Weights of a small transformer language model: rotary positions.
Each number is 128 + 24 x the weight over its row's rms, rounded and kept within 0 to 255. Layers, rows and columns count from 0. The size above them is the row's rms in percent of the matrix's.

# layer 6 attention output (transposed), 128x128, rms 0.242, rows 62-63, columns 0-127
size [ 95  90]
[[ 96 116 135 130 143 148 128 111  99 122 196 138 144 116 114 143 148  95 149 113 103 164 100 163 154 132 145 135 141 115 157 151 142  90 113 122 170 114 128 121 150 166 148 105 121 139 128 102 123 123 172 138 159 146 113 161 123  79 149 148 148 105 116 114 124 154 116 130 117 118  91 132 146 118 142 117  71 134 128 129 127 113  94 111 112 210 135 127 114 109 132 141 138 131 128 102 139 117 137 150 113 101 116 141  95 103  91  96 167  84 111 108 146 124 161 125 120 121 148 149 130 190 114 106 181 127 117  79]
 [131 137 145 124 119 106 148 124 146 102 168 146 152 114 157 123 154 116 142 137 144 124 171 121 126 148  95 143 117 141 130 138 140 133 115 127 136 157 136 144 107 141 128 126 143 131 132 121 129 105  89 137  96 123 129 126 154 128 163 120 134 112 163 105  84 109 180  77  96 137 113 133 138 115 114 124  53 148 133 125 148 164 147  97 150 132 147  86 147 137 122  78 144  89 117 126 131  84 151 164 155  99 111 141 110  55 132 153 110 116 139 161 163  95  84 141 102  91 112 134 141 150 110 128 127  96 131 194]]
# layer 6 attention value, 128x128, rms 0.179, rows 63, columns 0-127
size [ 91]
[[134 135 117 132 107 141 128 119 153  92 148 110 117 136 135 132 136  82 171 153  95 114 119 121 131 115 145 118 134 113 141  99 136 153 110 133  97 139 112 109 169 131 122  85 168 148  93 106 100 136 134 146 130 146 112 133 175 150 160 157 132 150 119 102 127 112 108 174 145 107 192 132 123  88 183 103 127 109 161 125  67  78 139 131 101 114 132 137  65 111  99 137 140 142 118 119 128 153  68 135 123 128 136 117 128 128 149 125 114 130 169  97 117 164 128 119 158 128 103 123 113 145 140 118  69 126 111  88]]
# layer 6 attention query, 128x128, rms 0.188, rows 64-89, columns 0-127
size [ 94 103  96  92  99  90  96  96  87 101  95 103  96  94  99 103  99  95 104  92 113 104 112 114 105 107]
[[115 127 165 139 112 110 145 127 130 115 138 119 113 143 120 143 154 107 114 118 112 116 139 145 165 133  95  91 161 131 122  89  99 180 109 119 103 108 132 119  71  83 115 108 122 131 104 103 132 162  83  92 176 129 156  93 131 143 131 130 143 140 173 126 122  89 164 135 157 147  81 170 106 159 153 107 173 161 116 186 121 143 101 148 105 132 127 143  97 117 140 127 147 120 153 151 106 157 153  91 114 137 170 123 148 119 117 171 134 144 108 142 130 172 142 166 107 157 129 124 149 104 125 136 127 154 143 120]
 [134 101 107 134 124 119 162 110 160 106 126 199 150 133 115 129 135 107 147  90 150  97 115 195 141 105 145 134 135 127 141 119 118  93 153 141 139 133 133 115 142 162 162 144 173 127 121 122 157 132 145 176 106 125 138 153 140 130 118 114 146 145 133 113 109 133 119 123  78  93 111  99 120  77 126 147 127 149 133  86 171 139 117  87 125 165 111 139 108 101 170 130 100 117 110 152 127  77  99 104 114 143  82 126 133 129  93  78 120  97 111  78 135 127 110 151 183 115 119 112 110 154 115 126 130 115 130 134]
 [117 110 127 116  86 124 112 159 134 132 121 132 100 119 111  83 121 121 114 124  89 120 126  65 136 103 147  94 182 159 116 147 120 156 148 148 130 147  80 132 135 112 127  90 106 157  72  66 156  79 142  85 144 107  95 116 150 158 148  84 141 172 122 130 126 131 135 116 141 153 122 112 128 130 133 107 142 132 125 156 120 130 107 146 133 123 172 107 179 114 114 155 139 131 151 164 115 180 118 149 117 142 121 128  95 147 118 130 121 131 101 128 160 101 100 128 114 148 100  91  91 127 129 159  92 121 140 139]
 [112 172 105 158 133  75 168 146 117 132 118  74 100 171 124 155 130 159 113 122 122 129 102 120 126 113 128  98 138 111 151 110 106 116 128  93 129 119 130 144 103 113  74 116  66  99  91 138 148 124  80 118 130  95 151 114  98 162 124 101  90  90 152 132 130 170 115 118 145 118 141 115 126 134 141 109 147  93 162 162 117 125 157 150 146 102 125 130 110 129 123  96 144 122 189 160 135 146 142 158 161 137 129  88 169 133 123 136 111 155 159 177 157  94 139 111 100 116 128 137 138 141 148 110 125 127 121 117]
 [141 116  83  98 175 108 130 117 139  97 124 133 164 112 117 138 108  94  99  74 108 100 111 142 112  83  96  72 118 156 169 130 137 108 145 141 108 143 108 144 163 163 102 145 140  71 110  86 139 116  95 136 172 143 120 135 143 104 122 129  92 141 152 135 134 119 133 119 130 125 130 119 126 131 139 154 125 128 108  80 136 151 117 163 127  79 172 142 133 143 171 143 121 167 109 127 148 140 135 136 136 169 100 124 138 126 133  77 109 135 157 141 154 112 158 131 120 122 149 165  86 147 152 125 133 130 172 102]
 [132  79 149 129 137 116  95 132 128 148 114 140 110 170 126 129 146 117 167 120 117 128 112 142 155 164 105 122  85 142  86 143 158 142 155 117 138 114 150 117 131 162 141 116 119 163 104 149 150 137  84 108 136 137 128 103 170 102 187 172 133 152 125 137  75 108  97 129 115 122 127 165 127  94 136 143 146 162 123 131 107 118 159 141 113 135 115 133 155 114 129 128 161  88 146 179 100 195 111 168 102 130 118 117 136 107 116 159 113  85 133 127 114 144 155  95 128 148 144 138 144 120  96 148 168 102 160  91]
 [113 115 137 129 131 111 119 103 147  95 111 159 132 126 132 113 165 134  81 117 140  82 117 131 120 133 103 133 147 152  61 122 141 126 136 165 124 132  85 121 172  74  89 117 162 109 116 107 150  86 136  73 119 139 178 148  92 103 179 155 167 110 134 167 135 104 151 107 122 131  89 122 141 108 140 162  90 122 122 126 149 131 141 120 117 119  74 119 164 116  92 117 115 161 134 133 115 146 119 101  85 103 120 134 112 143 131 120 137  98 115 125 135 160 139 122 133 129 131  97 176 108 145 167 138 147 112 124]
 [149 150  91 141 141 141 128 127 119 155 113 141 123  99 177 112 111 131 115 158 132 155 129  77 134 121 149 159 111 138 168 154 109  96 110 136 172 133 135 146  84 102 155 135 124 126 135  90 107 150 136 141 194 144 125 174 147 141 131 122 142 120 144 129 149 150 132 163 161 104  90  98 158 106 144 121 109 123 151 143  80 131 107 119 145 123 136 113 126 123 126 120 100 136 139 112 186  92 137 119 131 153 151 106 125 154  76 174  92 106 137 139 152  73  98  99 106 101  91 124 124 108 161 132 101 133  93 134]
 [ 98 144 119 133 141 125 146 119 154 141 180 105 123 126 185 139 145 127 108  96  79  97  98 108 117 115 160 135 102 133 155 147 105  98 129 141 167 105 131 121 148  98 128 155 114 107 117 164  54 137 116 128 133 168 109 145 135 118 119  56 149 123 110 125 117 143 135 155 106 100 149 130 110 161 135 133 146 126 106 131 132 124 131 158 148 157 161 115  97 157 129  85 117 128 126  83  99  99 172 104 168 152 104  99 178 133 141 107 146 109 145 121 160 131  91 137 131 150 117 117 100 140 126 136 145  87 124 144]
 [ 88 120 146 127 125 117  88 162 103 154 107 129 145 124 115  84 120 167  82 134  95 127 165 112 107 115 123 129 146 147 135 171 132 137 175 135 123 176 131 123 113 119  72 140 101 128  69 146 127 124 115 107 142 130 152  97 104 104  86 124 106 149 118 142  91 138 126  97 105 131 153  95 102 156 115  56 115 145 151 155 119 141 114 111 165 131 105 125 112 150 147 147 157 108 152 162 114 159 132 130  81 160  99 147 123 102 115 157 137 118 166 134 131 113 124 133 103 111 115 142 128 120 129 100 108 176  99 150]
 [131 166 168 128 147  75 141 145  89  98 117 105 163 140 120  96 130 127 145 154 143 109 141 138 119 117 125  94 122 124 100 123 135  97 119 108  74 119 109 125  90 159 105 141 131  67 109 127 165 134  95  87 152 100 147 133 134 121 177 118 123 158 120 161 147 141 134 164  95 128 102 131 113 105 112 136 150 139 174 112 164 130 126 135 140 180 111 115 155 130 160 164 115 105 111 106 146 115 147 112 123 137 121 122 106  85 162 104 140 137 155  90  95 115 132 116 193 131 113  95 160 139 122 143 139 155 154 148]
 [147 116 162 110 171  83  96 152 133 101 137 108 119  84  91 110 119 132 106 156 102 134 112 136 153 126  86 134 157 134 123 128 164 160  76 101 138 133 119 118 150 160 114 158 134 137 118 144 126 104  98 125 104 139  87 161 113 186 170  97 120  68 124 116 127 139 125 104 142 100 140 156 129  93 147 139 123 102 160 120 186 150 124 121 120 113 123 131 154 123 128  92 121 127 115 134  95 132  88 137 166 159 157 121 118 152 134  83 158 135 139  76  94 155 101 141 131 115 104  93 132 137 117 113 133 145 134 101]
 [104 115 135 114  94 123 153 122 126 109 148 155 166 131 129 120 108 111 140 120 141 126 129 167 180 158  95 150 103 128 119 111 104 139 145 155 123 104 103 152 160  96 140 101 149 139  99 142 162 126  67 155 104 126  89 110 136 123 150 107  97 197 135 123  90 143 153 147 126 126 168 148 134 128 107 120 168 143 108 134 110 158 107 117 128 146 128  97 169 116 164 184 112 118 154 143 162 117  88 145 104 147 165 133 118 107 123 112 145 156 124  77 114 140 126 116 123  81  79 131 143 134 155 158 123 106 109 131]
 [159 132 135 147  95 124 135 119 117 114 109 139  88 157 112 152 118 132  96 116 153 127 163 113 105 131 147 128 127  97 130 107 149 151 109 110 139 113 158 127 120 124 139 104 139 126  70 115 144 126 159 127 120 144  77  67 124 159 133  89 121 146 157 140 134 151 172 139  99 126 145  89 158 156 110 156 143  71  99 155  74 124  97 125 109 152 134 119  56 146 133  92 122 117 154 137 152  99 110 121 142 162 145 159 146 132 129 137 163 143 158 162 148 116 109 140 159 105 121 142 169 147 134  91 130 102 108 155]
 [114 133 163 134 136 151 118 107  96 137 123 100 172 124 105 123 109 123 119 142 118 177 124 126 115 126  96 132  99 125  84 150 150 116 118  95  90 139 152 160 110 132  86 135 148  89 130 131 143 111 138 118 112 129 113 114 108 125 105 133 113  78 150 131 112 152  76 144  99  93 148 142  86 139 112 165 117 124 125  93 110 154 181 132 124  86 140 136 113 104 111 163 109 148 169 125 154 160  75 102 137 115  92 140  99 111 141 112 173 158 142 123  99 145 136  67 158 139  90 150 144 109 161 136 126 160 121 121]
 [ 95 144 122 134 140  91 130 161 124 167 120 113  91 160 106 179 152 174 116 142 143 143 100 126 144  66 102 104 141 123 106  78 120 125  94 150 121 182 133  72 166 140 149 110 156 112 162 140  93 144 135 180 108 100 166 132  91 172 104 148 132 153 135 114 123 137 145 127 153 128 123 115  86 126 121 117 155 144 157 141 125  97 116  80  93 144 117 119 134 167 146 118 159 149  99 130 135 128 104 115 108 128 122 168 149 110 120 133 125 155 107 140 143 154 110 103 112 134 150 136 105 164 150 135 116 117 146 122]
 [ 94 124 122 157 163  92  94 135 116 121 120 127 131 146  95 114 119 155 131 175 124 117  95 159 138 100 100 135 137 119 123 134 114 131  90 145 139 152 136 135 143 113  91 123  85 136 167 160  88 124 103 154 111 101  86 119 101 129 102  85 121 109 123 102 156 140  84 159  98 122 140 177 128 122 144 183 137 129 118 130 152 118 161 120 127  77 127 154  61  90 130 148 187 119 127 146 107 144 112 131 118  75 142 137 104 107 121 150 129  84 135 169 125 159 116 135 115 148 139 143 148 144  92 124 146 136 119 129]
 [159  98 112 151 141 122 137 139 185 126 136  93 130 125 103 146  84 114 117 102 134 109 138 103 103  95 111 106 130 115 150 170 129 156 100 124 115 120 101 107 123 128 144 136 131 144 171 112 141 108 113 139 104 128  94 166 148 120  82 157 121 133 132 112 115 125 112  89 152 127  83 104 153 151  96 100 162 143 163 164 127 142 133 109  64 107  94 118 111 103 128 135 117 167 133 182 192 145 167  89 136 167 143 123  83 127  93 128 119 128 137 116 134 126 155 139 113 156 107 145 152 122 113 148 128 126  85 138]
 [136 114 116 106 103 126 131 125 130  94 152 180 159 141 143 135 116 111 155 121 154  85 145 125 116 152 128 134  89 136  88 192  43 129 112 142 107 114 120 123 134 111 148 170 130 136 141 127 146 130 111 120  99 133 163 154 149 145 157 178 166 104 118 134 132 113 129 121  82 115 167 111 148 104  84 111 153 168 163 129 139 139 163 170  94 146 133 117 110 123  94 124 107 129 131 121 136 124 117  93 121 117 124 116 154 109 149  66 118  84 114 107 152 157 168 135 105 161 139 132 110 124 134 122 115 143 119 136]
 [124 169 113 158 140 127 114  83 166 129 140 139 165  82 117 124 154 140 108 150 142 147  94 151 135 110 123 103 106 187 116 105 115 146  90 124 121 116 156 126  74 164 185 101 133 143 140  82 167 143 182 133 137  88 134 130 118 122 151 135  87 121 112 156 104 118 114 160 141 120 109 152  85 130 135  93 127 131 116 145  80 167 116 149 131 130 113 123 155 111 126 126 148 130 110  99 179 125 132 130 106 132 153 118  84 129 120 160 116 114 109 100 106 112 110 110 162 112 118 128  90 122  99 159 135 112 138 160]
 [117 120 167 138 137 115 184 155  86 123 139 131 109 130 116 132 112 129 147 137 135 114 123 133 130 112 158 171 124 145 137 161 120 139 133 113 140 147 134 105 155 124 139 138 129 169 155 151 164 146 121 120  76 153 111 191 122 145  88 121 136 147 165 107 113 134 146 135 133 157  93 111 139 125 133 119 123 119  68 163 135 112 115  71 128 161 133 142 144  86 105  97 151 141 146  97  95 158 136 144 133 146  83 100 105 143 147 148 132 129 122 139 106 135  81 165 136 130 143 136 194 176 133 134 133  67 129 138]
 [126 143 142 125 126 159 133 112 142 153 107  93  97 145 162 172 129 148 165  99 130 150 154 117 169 145 104 126 136 122 128 152 120 132 190 127 121 105 116  89 136 138 114 162 124 133 149 167 123 118 178 102 126 110 105 114 129 120 122 156 102 175 142 131 130 136 117 121 101 139 145 140 102 117 103 130 129 132  91 117 201 106 131 132 134  94 106 113  77 131  97  96 133 145 149 157 125 123 100 146 106 170 124 120 121 207 125 131 125 171 145 140 109  99 126 185 146 149 102 113 166 114 155 118 150 112 146 120]
 [157 131 158 124 148 165  95 102 118 113 139 121 127  94 131  90 152 142 125 127 164 122 159 127  97 162 107  93 177 143 153 143  92 113 107  80 119  87  81 157 109 136  87 109 152 128 124 154 151 124 103 105 127 120 171 103 135  82 160 128 137 103 140  94 144 133 112  93  99 147 109 122  71 110 107 127 142 142 120  96 129 116 122 136 130 117 141  69 158 148 123 113 167 128 158 141  97 104 108 152 134 141 140 100  80 115 104 145 134 119 158 152 134 139 107 152 125  92 148 143 112 121 166 158 105 107 141 130]
 [113 135  90 150 148  88 119 119 169 119 140 133 131 109 117 130 100 104 119 137  86  97 148 162 111  94 127 123 131 105 157 103 153 156  81 183 116  97  93 151 175 116 150 111 142 118 139 163 131 110 103 116 144 154 167 110 112 163 159 150 119  98 135 133 106 176 132 117 152 128 154 127 126 116 170 132 118 138 116 124 135 131  63 117  96 156 150 146 132  96 145 118 124 134  60 106 122 103 145 148 107 130 139 100 119 131 146 117  90 134 100 121 137 101 121 137 154 158 168 110 120 160 100 120 150 181 129 146]
 [116 117 180 108 127  76 130 122  94 110 184 111 161 120 131 133 111 126 126 114 104  89 126 123 120 100 135 132 123  95 147 109 107 128  83 147  97 151 163 160 101  91 116 119 107 129 116 146 153 112 110 143 124 143 101  79 181 105 178 156 164 130 123 116 120 135  95 195 129 109 126 142 119 164 125 123 121  75 150 120 169 120 139 115 136  73 120 128 134 125 103 134 143  96 125 154 123 174  99 110 108 131 138 151 124 120  94 145 107  96 127 178 102 134 134 136 136 111 139 126 161 120 133 136 112 163 100 118]
 [135 151 113 122 133 133  80 113 150 109 138 123 130 117 125 117 138 109 119 122 151 123 158 144 123 118 107 148 129 101 167 116 178 162  83 176 142 123 136  80  98 140 139 131 117 108 118 145 166 118 153 130  91 164 136 139 152 100 105 109 123 143 150  96 121 123 143 133 152 147 162 126 149 113 143 140 107 111 142 124 136 141 176  75  79 126 140 118 174 102 124 143 105 180  98  53 157 142  99 111 121 163 143 118 119 156 131 141 118 127 114 101 138 146 136 156  90 121 116  95 165  82 136 116 164 167 126 143]]
# layer 6 attention key, 128x128, rms 0.186, rows 64-88, columns 0-127
size [ 99 102 101 103  99  95  94 105  95 101  90 100 103  97  87 101  91 111 111 107  94 111 103 106  97]
[[135 148 141 156 117 120 118 109 106 157 123 114  98 152  93 162 164 142  98 123 104 141 129 131 129 122  93 141 132 111 142 147 141 173 111 112 154 172 130 130 160 167 112 135 121 131 126 138 127 127 160 139  92 153  86 120 132 144 137 135 115 140  87 154  81 146  72 107 127 106 162  96 142 143 126 125 102 123  95  90 123 132 118 132 104  60 103 100  89 121 100 121 163 106 134 138 157 168  92 125 108 133 103 121 170 133 102 166  75 151 143 146 130 126 177 103 103 144 134 142 174 130 110 127 161 121 111 110]
 [117 150 107 110 138 111 122 177 172 134 149 112 184 139 122 149 126 143 145 166 154  86 154 131  95 139  94 169 130 109 131 142 145 151 122 177  96 123 129 120 138 127  95 109 111 149 166 148 100 111 105 102  94 104 144 129 128 122 118 154  91 122 117 117 155 116 159 136  93 138 129 166 140 110 145  98 130 139 150 128 141 114 137 144 126 129 121 166 146  98 137 138 125 142 108 107 103 105 175 129 153 178 125 140 100 115 177 142 137  74 120 138 113 142 132 107 158 102 133  89 106  62 106 161 149 114 166 100]
 [141 121 148 147 140 162 105  85 118 141  82 122 127 130 124  99 110 153 129 100  99 155 111 122 173  93 137  98  97 102 125 124  98 134 172  83 125 131 134 138 151  89 103 128 113 124 127 154 132  87  99 109 118 120 139 128 148 139 100 132 101 121 102 134 159 156  86 110 101  77 126 108 105 173 158 131 126 135 140 103 111  86 148  94 123 101 104 111  69 155 135 124 149 154 133 145 143 147 115 133 120 112  88 136 183 115 108 150  99 150 153 146 136  87 139 104 126 130 123 160 128 150 173 130 109 117  71 126]
 [126 127  82 121 141 125 107  99 134 147 115  86 105  94 127 131  93 177  80 125 129 123 117 127 127 125 132 127 185 133 128 120 104 171 116 119 156 134 139 167 142 160  73 138 144 169 130 148 121 127 147 144 137 120 132  89  86  99 142 114 115 151 120 142 114 130 109 134 105 130 131  98  96 192 127 139 117 131 112 105 144 114  92  93 130  81 140 101 102 106  92 130 160 111 138 108 136 168 151  99 110 132 120 122 121 124  92 195 108 182 156 154 124 131 133 112 110 164 121 143 129 101 151 133  84 123 112 131]
 [120 153 103 164 109 170  98 150 130 121 142 139  81 176 119 130 139 113 145 114 140 147 117 185 130 165  78 129 138 157  80 154 137 159 109 118 140 113 107  88 107 158 163 163 126 151 130 116 106 120 122 128 124 117 124 134 139 139 141  74 185 175 117  97 136 131 168 120 109 154  89 113 108 117 117 102  88 150 130 116 137 152 150 147 168 136 118 125 152 108 123 130 160 143 121 139 104 126 114  84 127  79 130 136 112 145 140 127 190 114 108 157 120 144 116  96 116  97 117  98 116  98 112 122 137 146 149 109]
 [121 149 105 111 128 144 117 137 108  98 131 159 155 160 100  90 143 115 108 178 118 105 120 147 129 139  77 126 139 167 124 115 135 121 148 186 139 158 167 103 132 160 142 113 154 124 143  95 130  97 146 154 112 138  83 141 154 124 142 147  91 139 136 142 138 144 128 134 144 153 147 152  96 121  87 145  94 171 140 126 113 146 161 143 125 149 125 129 161 136 146 151 106 114 111 131 165 117  86 167  94 192 151  75 111  88 134 132 100 128 102  89 138 126 127 140 152 102 119 137 105 145 144 125 177 107 164 130]
 [149 126 135 130 146 110 118 119 141 112 151  74 150 140 112 153 149 127 103 135 138  83 147 136 123 135 159 126  75  98  85 142 137 155 161 118  59 177 129  75 132 134 127 127 135 145 191 112  77 116 103  99 135 146 151 130 157 125 138 142  82 142 124 116 114 127 131 161 134 124 111 161 129 101 127 124 152 112 104 140 142 116 114 114 166 149 121 170 142 152 115 109 123 173 150  93 115 102 158 132 126 130 119 125 123 123 110  92 129  71 100 102  87 119 133 104 149 105 171 105 133 147 125 105 139 160 139 103]
 [137  99 145 118 106 161 119 142 118 154 109 115  93  97 119 104 144 170 110 101  90 136 156 138 121 144 120 114 136 111 162 182 114 147 141 101 139 124 144 134 145 101 103 119 100 108 137 166 116 107 141 126 164 163  92 151 133 124  90  97 119 162 121 108 131 112 138 153 164 148 151 106  79 176 151 100 146  99  84 107  88 129 125 137 128  84 138 126 126 120  95 139 117 126 121 142 127 117 128 101 114  87 141 128 111 157 115 190 136 143 140 170 171 131 181 119 132 110 144 146 127 131 100 169 121 130  97 178]
 [130 120 132 149 135 155 123  80  95 137  99 122 133 110 139 129 120 153  92 138 128 132 115 103 134 109 140 147  91 111 110 158 119 118 123  87 110  98 118 170 103 164  87 132 116 102  61 125 105  96 148 139 157 138 172  82  79 177 127 119 128 120 140  66 130 124 126 144 131  82 142 119 110 121 104 108 134 123 129 103 114 137 147  82 139  96 115 143 136 158 132 144 129 129 147 125 133 166 150  93  96 144 102 125 111 129 113 120 144 114 149 163 131 108 130 121  86 110 138 154 158 106 121  75  94  92  77 126]
 [126 167 165 108  66 116  82  94 106 123 160 127  82  96 107 116 119 136 112 149 151 152 120 128 117 175 106 136 163 122 137 151 171 128 169 101 149 141 137 120 155 130 114 140 113 139 118 132 105 107 145  96 132  83 122 125 119 122 103  89 137 154 106 107 139 115 132 120 117 109 158 117  91 118 131 117 140 117 154 112 136  90 125 123 129 136 134 115  87  91  89 126 156 137 126 162 110 180 152 105  82 117 115 120 164 127 102 160 125 154 155  96 151 132 172 124  80 137  93 143 171 118 139 103 104  99 155 139]
 [130 123 121 142 142  95 172 132 151 129 170 180 141 111 143 119 119  99 127  91 144 116 117 138 160 114 144 143 119 137 102 143 167 153 139 146 176 132 147 139 133 145 120 148 162 152 137 163 149 135 130 107 108 112 172 152 144 172 137 139 109 106 168 146 129 114 152 140  76 140 143 162 140  71 135 102 152 131 131 126 172 124 100 178 112 144 102 136 157  71 108 133 120 114 119 130 104  41 119 136 158 130 155 122 130  94 151  95 123 105 163 130  95 126 129 147 155 131 142 143 116 111 107 145 131 105 148 136]
 [162 138 127 155 120  96 109 145 137 117 132 144 142 152 149 192 118 157 133 125 140 128 107 123 136 128 115 129 116 118 139 159 109 127 128 153  99 134 139  98 152 159 151 107 128 145 180 178 151 141 119 115 121 106 116 141 152 150  72 117 152 155 166 116 121 110 122 112 142 148 107 123 127  89 155 110 144 179 169 117 109 157 160  77 178 160  57 154 160 137 171  93 123 118 118 125 102 155 128 118 136 180 143 154 119 155 110  95 102 142 114 120 106 108 137 135 144 128 158 104 167 131 136 131 107 149 139 140]
 [127 126  83  86 116 143 147 208 137  90 131 112  87 100 127 112 114 155 150 174 147 104 183 108  97  94  95 107 173 173 125 135 136 129 153 170 124 115 141 124 170 147 149 143 154 128  92 110 133 110 102 114 129 137 102 140 153 115 140 180 142 113 131 108 138 110 135 137 100  94 125 118  99 110 108  96 109 123  84 115 141 119  97 121 125 145 126 136 148 125 130  98 140 144 120 186 128  83 107 113  96 143 133 125 105 100 146 109 132 122 128 103 149 103 139 149 158  95 155 102 125 134  96 138 150 116 135 147]
 [ 86  98 153 111 154 120  74 125 109 169 110  98 164  94 125 120 139 140 155  75  99 129 133 136 107 110 159 159 162  92 163 138 104  94 159 140 131 111 107 179 130 117 124 154 119 135  58 125 131 105 139 101 148 146 113 111  88  97 129 121 112 114 102 111  88  99  75  93  99 120 136 118 125 144 127 174 127 108  97 117 103 131 114 111 137  75 117 141 120 150 146 126 155 114 138 140  97 150  89 115 107 157 118 110 118 122 142 151 101  98 139 154 136 154 138 121 108 140 140 144 128 109 146 164 140 102 118 148]
 [ 66 107  87 136 121 109 137 134 131  91 140 132 121  96 127 153 126 112 139 130 138 124 151 154 100 137 139 117 148 143 124 179  78 109 164 114 158 105 129  75 129 111 133 118 126 129 144 104 126 137 124 145 164 124 106 124 129 103 160 140 166 142 137 144 137  50 124 118 115 147 161 135 142 108 139 128 106 168 131 135 155 116 124 152 126 154  72 102 179 158 120 111 117 105 114 118 137 133 144 149 148 174 123 131 100  89 122 106 175 124 139 139 128 126 154 139 159 123 134  79 140 145  95  68 114 140  93  96]
 [114 157  75 142 132 105  77 137 164  84  89  89 107 123 107 173 132 128 130 131 113 143 140 125 150 130 107 121 130 127 109 120 130 158  98 128 152 137 104 142 144 115 121 119 131 167 165 131  94 160  81 134 150  97 131 108 103 148 131 142 136 100 102 125 141 114 103 129 108  84  94 113 146 132 161 122 134 153 138 147 145 162 124 150 132 142 118  89 180  88 126  91 115 135 162  82  91  91 138 144 124 117 145 155 116 148 142 190 129 117 158 133  85 136  96 154 160 135 105 133 140 162 118 112  89 139 114 101]
 [108 114 169 123 150 101 158  94 114  95 158 127 135 103  91 146 115 150 113 167 127 134  86 109 155 129 132 112 129  99 133  79 147 120  99 129 130 101 108 107 131 117 165  89 126 119 177 151 191 121 135 139 166  92 175 128 104 141 118 130 142 148  85 108 127 134 117 153 166 152  95 145 120 165  82 116 110 148 137 121 129 146 136 112  93 162 113 136 166 158 136 103 105 125 145 100 132 140 163 102  72 184 131 132 126 160 139 119 118 133 129 148 111 110  97 137 110 149 120 139  84 124 165 139 122 110 129 144]
 [108 139 111 128 121 135 131 126 134 111 166 141  86 136 129 140 125 134 126  97 104 123 102 134  78 148 146 154 106  76 125  85 146  88 103  90 150 103 131 121 125 113 117 138 105 160 112 112 137 140 116 111 130 111 133 117 108 120 191 109 137 136  97  75 115 115 144  66 147 118 159 118 135 146 153 153 123 109 107 180 107 128 107 105 130 143 127 147  98 156 128 126  86 142 113 154 114 169 117 119 104 128 119 104 127 145 152 118 108  73  60 151 120 155 134 142 151 147 142 101  75 113 144  93 175 123 118 136]
 [156 152  66 103 115 151 159 167 136 116 177 171 101 130 150 170  92 116 143 137 158 143 114 119 152 123 107 155 110 154 130 124 103 154 152 142 181 174 101 121 124 135 176 143 142 124 174  91 118 135 127 156 172 141 125 174 101 160 160 132 119 115 135 136 141 141 133 139 116 132 167 131 115 159 150  92 150 135 125 135 156 142 112 103 113 130 120 173 165 154  89 106 128 158 112 147 135 126 135 147  94 140 109 106 128  89 139 110 123 159 120 112 136 127 110 104 118 131 110 120 107 139 128  63 113 107 103 123]
 [118 150 100 142  91 116  61  85 138 194 129 134 123  84 133 136 166 121 147 106 147 137 140 149 110 124 125 132 147 100 125 211 142 128 122  92 186 126 140  94 116 114 115 125 130 111 117 120  72 134  97 170 130 144 145 134 147 106 124 111 111 137 138 130 121 120 124 124 119 145 132 108 129 148 116 134 121 113 138 136 156 126 146 137 124 114 158 120 109 118 131 132 105  49 123 107 137  83 110 123 138 103 135 128 100 144  93 140 133 153 175 132 105 157 102 148 144 157 107 173 111 173 125 127 128 140  90 129]
 [105 147 130  75 170 114 152 128  58 133 123 140 123 120 119  91 119 173 172 126 148 126 158  87 154 114 153 110  54 111 104 116 140 116 125 130 123 107 141 180 161 152 133  80 149  99 151 170 130 143 127 123 121 135 144 130 144 138 136 134  96 124  68 103 133 141 106 144 158 123  97 117 112 164 122 123 156 141 148 164 116 124 113 136 158 119 137 135 126  97 138 136 184 151 123 118 151 128  84 146 102 117 124  86 139 113 115 109 149 150  99 155 137 109 111 113 140  95 146 144 140 117 144 121  91 154 116 133]
 [ 80 138 107 161 142 155 115 144 176 157 141 121 125 118 165  93 128 143 109 146 110 139 135 129 107 126 137  83 141 155 144 100 145 123 126 133  97 141 172 164 124 104 109 109 137 135 109 195 122 112 132 149 127 119 123 130 105 129 125 108  88 143 133 156  99 151 133 138 100 119 180 132 160 119 153 167 166  72 122 172 140  97 136 111 120 100  98 134  58 127 152 105 145 130 134 111 153 147 138 116 141 106  83 114 147 161 120 137 148 108 135 143 130 113 168 105 103 118 137 137  94 130  78 163 126 137 109 160]
 [148 142 124 158 155 114  95 136 144 123 117  66 119 147 124 129 101  95 140 112 121 127 128 125 157 140 177 119 156 130 141 127 105 119  90 106 146  92 105 125 157 136  93 133 129  83 146 186 117 121 130 115  97 130 132 115 117  64 100 122 100 126 112 126 105 117 140 191 149 153  98 119  78 138 111 133 153 121 186 121 171 118 152 100 158 133 144 131  79 155 113 130 116 122 110  99 110 107  90 136 128 108  81 131 133 137  95 118 122 140 126 164 138 115 123 143 117 124 139  72 134  82 115 109 124 145 139 104]
 [169 131 133 108 131 130 107 105 105  95 138 122 129 207 105 154 158 129 103 113 141 162 111 119 164 116 138 118 158 169 167 143 140 134 102 139  71 110 172 158  96 113 132 133 156 124 119 113 155 136  94 130 121 158 145 108 135 136 154 137 112 111 115  93 146 145 131  96 119  97 125 106 118 136 128 163 131 163  91 136 125 145 121 150 111 113 148 175 157 126 150 122 149 179  97 132 123 129 118 105 144 106 113  95 131 134 169 111 121  65 186 114 129 129  86 143 102 138 104 107 140 135 147 173 134 145 133 117]
 [104 108 134 129 110 164 129 107 113 151 156 143 132 143 148 157 106 108 118  91  77 101 115 115 158 103 124 149 136 137 108 112 118 129 135 112 109 141  95 167 138 130 164 104 163 168 121 145 170 111 136  75 115 148 143 102 120 137 133 152 152  94  87 141 125 124 119 140 173 141 152 103 131  93 123 135 149 110  96 130 115 145 129 109 116  81 118  87 116 143 146  97 144  91 113 131 117 126 123 130  93 161 145 138 145 126 122 177  77 128 127 158  94 104 129 119  84 180 175 105 125 166 122 158 143 155 134  79]]